config.yaml
n_layer: 16
d_model: 160
n_head: 5
n_kv_head: 1
head_dim: 32
d_mlp: 448
vocab_size: 8192
activation: "swiglu"
norm: "rmsnorm"
norm_place: "pre"
norm_eps: 1e-05
positions: "rope"
rope_base: 10000.0
rope_fraction: 1.0
qk_norm: false
attn_scale: 0.177
bias: "qkv"
tie_embeddings: true
parallel_block: false
extras: ["capped logits"]
init: "normal"
init_std_qkv: 0.0266
init_std_o: 0.00471
init_std_up: 0.0266
init_std_down: 0.00281
optimizer: "adamw"
lr: 0.00197
beta1: 0.9
beta2: 0.98
weight_decay: 0.079
lr_head: 0.0181
grad_clip: 2.0
warmup_steps: 238
schedule: "wsd"
decay_fraction: 1.0
decay_shape: "linear"
final_lr_fraction: 0.0
batch_tokens: 32768
seq_len: 256
doc_mask: false
train_tokens: 431500000
steps: 13169
dataset: "wikipedia_en"
Each number is 200 + 30 x the weight over its row's rms, rounded and kept within 0 to 999. Layers, rows and columns count from 0. The size before them is the row's rms in percent of the matrix's.

# layer 13 MLP gate, 448x160, rms 0.0964, rows 352-392, columns 0-79
103,236,193,221,236,195,223,187,176,246,238,159,169,236,158,169,221,168,247,197,170,200,196,202,156,147,211,204,246,166,183,206,177,218,225,194,118,248,150,175,244,243,206,229,191,255,175,175,205,227,192,214,221,196,153,169,229,215,255,244,215,199,202,166,198,203,250,201,183,187,188,190,161,218,189,169,206,233,216,253,266
101,232,195,197,224,270,231,213,204,129,207,187,187,155,245,212,196,146,222,103,118,150,219,204,207,190,229,165,195,196,240,205,190,240,194,238,170,233,214,198,202,217,219,215,167,206,199,203,153,165,197,200,211,231,223,208,176,164,243,240,204,192,209,206,179,219,165,205,197,205,204,189,171,246,193,187,166,176,175,203,213
097,176,148,237,174,180,228,195,210,219,150,231,162,252,202,255,191,162,244,219,192,215,188,229,157,169,220,145,182,194,173,198,166,189,196,195,186,193,191,182,238,191,224,243,192,231,192,186,187,235,181,137,242,187,176,175,267,197,210,202,178,171,201,243,180,183,207,172,211,182,216,197,227,182,171,215,215,209,268,214,199
107,191,159,190,225,235,225,163,232,238,219,208,207,192,166,190,242,182,149,188,190,160,179,238,200,248,187,182,152,168,177,220,146,224,177,191,211,196,192,263,238,197,144,213,215,252,250,177,201,188,156,202,225,192,118,227,193,196,247,202,221,177,202,171,218,231,235,257,216,234,180,197,196,227,173,204,213,175,223,218,210
111,188,210,213,200,188,204,181,230,267,189,170,181,172,153,192,206,140,231,225,176,142,187,186,200,243,230,216,160,222,189,176,201,190,248,159,194,213,146,222,188,221,215,192,161,204,224,171,217,193,239,128,174,154,160,153,220,169,192,216,162,186,224,222,204,234,207,178,223,223,168,252,232,188,263,198,229,154,194,212,171
098,168,251,159,159,200,243,226,209,240,230,189,200,215,175,223,153,208,197,138,193,247,186,170,194,226,153,199,182,205,185,243,168,198,166,186,187,185,208,222,171,237,221,261,158,252,219,213,195,193,164,198,214,167,221,185,227,195,227,249,242,193,174,236,225,208,193,202,210,179,198,180,177,187,230,210,179,172,156,255,241
095,196,242,229,227,238,187,179,223,196,243,197,193,172,218,156,193,217,154,194,219,158,234,236,186,151,144,226,216,212,211,166,221,183,241,195,176,219,195,207,190,243,241,217,166,189,224,168,181,232,187,189,212,202,256,158,185,172,208,230,224,235,206,176,209,190,179,243,243,227,199,215,189,190,200,176,236,222,192,232,226
102,171,197,175,206,219,134,166,239,216,215,158,210,160,186,241,173,208,216,181,193,155,179,222,231,216,206,214,200,175,218,191,175,229,188,206,198,242,206,204,206,175,229,212,201,246,162,228,250,206,244,205,218,225,214,224,197,163,191,225,145,224,221,203,215,144,156,199,207,210,235,250,203,195,173,233,211,168,160,207,162
098,171,208,241,209,219,176,181,205,193,233,229,213,180,247,188,198,154,196,164,192,205,252,167,180,199,171,198,192,188,214,240,196,224,167,165,138,205,205,221,202,235,244,238,177,239,194,218,270,190,204,216,151,259,165,218,200,163,177,191,201,218,183,222,198,190,222,227,145,161,153,221,190,190,190,246,186,217,185,216,240
093,225,192,174,131,223,231,256,201,174,195,151,234,195,226,220,217,190,129,197,181,241,228,179,155,166,163,199,223,206,232,142,226,211,204,190,246,172,267,187,240,166,188,242,149,238,187,173,204,226,157,215,269,211,189,207,176,191,190,178,239,185,258,231,187,238,230,174,254,225,210,207,196,192,176,167,197,160,222,222,229
102,258,222,286,241,215,192,190,143,242,188,217,208,180,260,182,267,212,261,182,177,206,175,170,185,219,233,189,182,204,169,225,220,234,193,209,228,211,207,227,212,194,178,242,228,273,152,188,253,209,175,263,202,238,168,185,183,201,188,226,222,210,226,243,214,204,213,215,177,232,188,232,192,227,213,219,221,200,192,204,286
090,240,222,185,234,222,180,264,236,241,189,170,195,170,235,172,254,205,251,185,203,225,206,225,171,202,223,233,228,193,193,162,217,235,185,190,202,207,163,155,211,209,220,162,191,166,204,210,293,148,197,220,160,184,220,211,226,163,206,178,231,209,198,223,218,253,231,186,164,198,204,258,218,229,207,186,200,184,197,204,191
100,215,222,198,188,257,197,252,210,169,208,149,195,213,208,220,226,162,238,139,136,186,168,167,208,225,183,199,246,210,201,185,227,263,205,223,231,226,218,197,192,278,209,211,155,204,157,174,136,200,160,211,164,228,205,216,239,173,218,200,221,232,224,236,213,184,185,237,183,170,126,172,207,222,215,198,148,188,233,198,220
109,184,215,230,214,239,235,144,231,194,184,219,240,212,192,182,176,208,159,219,178,210,138,215,242,175,202,199,181,155,202,156,183,189,224,163,208,202,219,181,244,117,164,228,171,178,197,255,148,220,162,235,250,227,246,176,173,162,211,219,185,214,231,181,172,172,174,216,256,233,161,231,215,207,192,247,172,161,207,248,196
095,262,222,171,211,246,169,248,204,203,215,266,211,197,233,155,201,163,214,207,231,242,218,215,175,182,184,210,205,247,239,196,217,227,174,240,161,265,210,177,206,192,200,231,213,196,215,162,155,204,190,170,142,198,183,184,258,191,198,230,187,209,190,214,251,195,213,167,203,256,226,229,184,211,190,186,192,196,236,202,202
107,193,238,260,228,235,216,183,270,162,278,182,170,173,252,211,151,195,199,156,209,200,293,219,172,198,210,194,189,145,240,196,204,201,220,186,258,226,141,187,229,191,210,260,225,190,180,218,205,220,224,174,225,203,212,137,185,212,180,218,188,205,173,164,188,198,207,241,191,214,186,216,190,234,219,176,163,199,191,250,205
093,197,181,196,218,197,167,234,279,223,250,217,259,191,244,192,212,179,194,199,173,205,200,254,142,218,227,242,171,193,184,214,241,257,222,188,124,229,222,173,202,215,193,159,147,178,205,196,178,215,210,189,211,228,201,170,221,178,166,198,208,211,212,200,212,198,211,204,182,203,226,204,140,243,214,210,185,202,233,222,170
103,198,219,228,206,237,207,166,251,193,247,205,201,230,210,239,175,202,237,157,184,170,218,210,182,181,169,207,163,163,208,183,169,217,183,218,170,230,192,193,220,183,246,234,213,242,236,200,149,156,216,167,251,205,186,166,256,170,205,222,216,146,227,184,177,168,188,226,156,199,180,195,160,192,175,204,144,204,219,246,193
100,278,201,156,221,212,190,206,196,177,190,189,199,201,194,250,203,211,141,195,125,166,214,188,246,215,210,214,180,157,180,226,203,206,182,195,143,213,222,198,234,189,202,185,203,196,195,209,168,196,241,199,199,182,217,176,187,219,220,190,282,190,202,202,168,189,197,196,183,214,207,206,228,263,191,243,209,186,204,157,146
100,202,190,140,222,194,181,200,162,238,203,171,172,233,171,250,190,240,242,202,183,200,174,216,205,236,235,221,219,203,203,157,190,191,220,196,197,197,209,197,196,199,214,241,193,216,224,252,191,190,251,212,192,191,89,148,241,191,211,240,201,210,194,194,226,209,205,143,199,162,278,138,230,189,183,170,194,222,236,229,189
094,214,208,217,219,211,112,167,198,275,236,209,174,201,213,186,202,209,192,206,224,192,205,192,179,215,241,200,182,166,151,167,205,196,242,191,184,225,230,215,187,181,220,217,239,208,196,214,242,156,195,171,163,197,143,184,225,157,236,234,175,170,128,250,239,177,184,199,225,215,196,208,175,216,183,227,247,232,137,210,149
099,196,169,234,168,218,215,172,198,208,199,196,239,225,217,217,244,201,172,215,221,209,260,135,148,169,166,216,185,234,228,217,188,159,241,228,226,160,212,186,242,180,199,204,195,221,208,179,217,247,166,161,168,200,211,213,266,248,211,192,215,230,267,204,225,198,170,207,241,241,170,190,238,168,218,190,161,175,229,199,190
095,181,199,252,222,171,243,209,173,187,204,236,197,118,216,210,175,258,176,199,253,174,228,217,183,148,272,179,200,194,164,199,188,196,211,182,184,212,153,146,215,208,244,168,219,234,162,202,270,249,168,147,247,220,239,207,165,205,211,208,154,207,255,206,179,188,237,217,246,220,198,216,252,201,231,208,181,213,218,199,193
104,220,201,251,239,199,194,217,221,205,180,213,195,194,208,187,166,174,160,154,171,137,186,186,162,214,198,235,183,135,184,175,216,231,191,202,192,151,181,173,173,205,201,235,193,186,170,246,163,154,190,209,158,202,183,179,273,165,202,231,247,219,230,207,222,242,154,140,252,180,184,212,211,204,177,221,186,193,211,171,179
095,227,211,191,216,200,199,215,209,200,238,192,243,212,207,200,143,217,182,124,167,242,189,218,146,168,152,197,192,196,200,226,217,213,194,187,223,257,218,248,231,210,212,198,213,240,236,203,231,240,233,203,191,201,231,199,187,213,264,260,191,190,252,161,254,209,262,185,204,204,223,199,202,232,181,175,188,193,189,222,204
118,196,198,175,225,189,195,178,218,172,238,251,205,233,233,197,159,218,208,226,211,180,216,248,199,173,241,197,219,223,146,192,244,224,227,249,182,248,199,162,223,203,158,191,185,204,175,217,167,243,218,178,256,196,173,175,270,124,143,182,185,195,186,232,190,203,200,162,185,223,247,212,190,207,274,189,130,166,211,198,153
107,183,246,157,233,239,205,178,228,181,269,226,194,251,207,174,201,187,176,163,210,194,162,203,186,155,245,211,170,208,191,200,212,201,226,152,174,211,187,238,205,223,199,217,184,215,249,204,261,173,239,211,187,230,202,224,195,153,205,186,242,211,199,171,189,156,188,214,199,203,131,184,242,240,166,208,214,172,196,179,178
104,213,188,199,195,231,179,208,214,182,165,181,292,206,240,215,200,189,189,208,157,206,213,188,235,217,239,239,187,235,214,156,200,226,228,187,181,146,177,192,178,111,277,178,208,199,191,183,155,244,160,175,178,201,199,190,234,214,229,220,231,209,253,198,222,264,201,215,205,194,164,206,211,219,239,176,206,153,209,224,243
103,200,224,202,203,211,167,226,190,195,239,230,182,206,180,212,123,216,235,190,249,201,251,231,202,120,201,222,172,213,173,195,144,195,217,206,220,278,226,239,233,227,211,269,239,204,224,219,226,233,232,204,162,197,185,205,195,193,224,238,198,251,204,206,168,183,242,210,173,213,229,216,177,187,187,155,219,242,229,195,214
104,217,230,185,243,233,211,256,196,221,186,193,168,181,240,235,221,204,205,166,188,237,235,215,203,185,216,171,191,205,193,139,209,195,223,199,199,195,164,205,181,167,233,183,209,198,135,164,218,208,153,222,161,186,161,129,190,197,166,207,213,211,201,173,209,210,203,173,189,241,188,200,188,238,189,172,176,181,237,220,231
095,162,215,222,233,187,189,162,234,192,213,206,270,173,193,194,209,234,217,173,172,210,214,166,176,204,189,253,199,190,172,213,183,228,225,188,154,285,181,210,224,212,190,205,211,234,218,173,149,190,207,203,228,252,168,183,154,184,143,247,227,167,262,206,201,228,205,153,209,168,174,177,141,207,232,206,218,157,186,207,235
104,171,206,179,223,214,166,218,175,226,146,234,189,131,179,270,236,203,214,223,175,195,199,224,233,156,200,214,126,172,239,244,195,223,283,211,192,140,178,161,240,196,223,189,175,177,178,162,199,198,213,228,148,198,213,188,247,188,161,203,199,265,229,234,206,218,178,198,220,178,207,193,204,235,143,234,165,175,216,185,176
093,133,196,205,193,199,244,152,204,188,224,222,194,141,238,224,170,215,217,197,228,204,149,174,273,189,254,213,165,204,154,257,252,195,162,213,202,165,204,216,182,172,238,189,182,268,233,190,241,214,177,199,197,201,230,224,181,205,190,157,219,244,153,208,221,195,223,217,213,191,206,207,159,221,177,213,192,196,161,203,241
098,230,190,232,202,216,176,196,240,159,221,190,181,181,185,207,245,223,185,157,200,186,203,196,220,157,204,151,261,178,233,191,171,198,138,184,173,183,217,196,221,247,272,130,180,186,139,222,153,159,262,197,188,204,186,147,203,200,243,195,214,218,182,228,192,211,203,218,253,227,177,227,163,214,207,198,176,185,155,189,194
107,216,253,193,122,177,197,190,176,191,163,240,199,193,228,250,243,174,184,231,236,157,227,187,195,182,230,227,177,208,197,176,228,206,181,147,213,214,257,202,185,218,201,257,189,272,210,179,213,187,156,225,235,192,248,219,225,204,210,196,224,245,162,171,228,178,169,180,211,223,224,234,215,199,200,209,177,137,184,195,196
113,213,205,169,220,208,200,188,225,223,210,184,93,150,218,183,211,203,206,201,201,184,190,192,215,193,236,196,173,176,168,168,194,245,197,199,173,224,165,264,207,199,174,239,230,259,182,123,177,199,273,189,225,223,177,143,150,174,155,222,229,208,194,215,200,256,231,245,186,139,209,200,209,234,225,262,202,208,162,190,202
097,201,224,207,197,179,213,253,177,196,175,260,175,186,239,208,255,124,191,155,183,186,227,214,194,217,172,178,189,223,188,162,171,198,216,237,141,196,227,237,185,238,201,166,100,156,200,166,235,239,221,180,198,218,227,203,230,150,210,208,192,199,177,237,166,166,225,128,189,211,188,234,165,195,197,197,151,156,184,169,214
100,251,212,226,220,230,214,219,198,222,234,232,203,211,162,185,121,241,199,185,204,163,179,243,232,178,156,236,215,233,200,178,155,230,212,218,235,182,179,217,225,158,146,246,245,202,228,213,223,210,222,269,152,225,232,177,228,116,184,223,177,196,231,194,210,196,207,230,195,259,163,229,194,155,191,222,183,204,215,184,192
094,232,262,221,246,236,228,250,238,227,167,145,163,263,208,189,176,157,180,198,207,137,194,226,192,214,195,241,156,243,227,206,155,184,171,188,201,214,195,164,207,206,197,211,160,195,230,225,238,189,185,219,180,212,193,248,209,230,270,179,210,222,176,200,192,179,221,215,165,276,205,252,236,220,230,200,185,187,187,177,218
092,248,191,238,186,174,190,251,176,211,219,191,117,222,233,260,224,182,201,203,180,202,216,216,203,174,173,203,179,158,191,205,192,193,199,210,245,205,195,187,212,237,181,229,190,181,200,212,209,224,170,258,151,215,197,221,207,189,256,176,184,230,186,193,227,219,216,166,206,227,225,186,232,216,194,207,179,225,172,189,175
092,138,221,178,192,224,175,216,237,180,210,171,174,143,197,259,219,157,192,186,155,184,208,178,213,199,188,189,165,204,251,209,200,199,162,173,239,224,172,201,227,201,181,260,221,215,171,175,196,191,172,191,165,179,214,181,201,204,185,225,216,175,246,190,150,201,219,227,175,206,204,231,222,248,200,251,226,187,242,224,177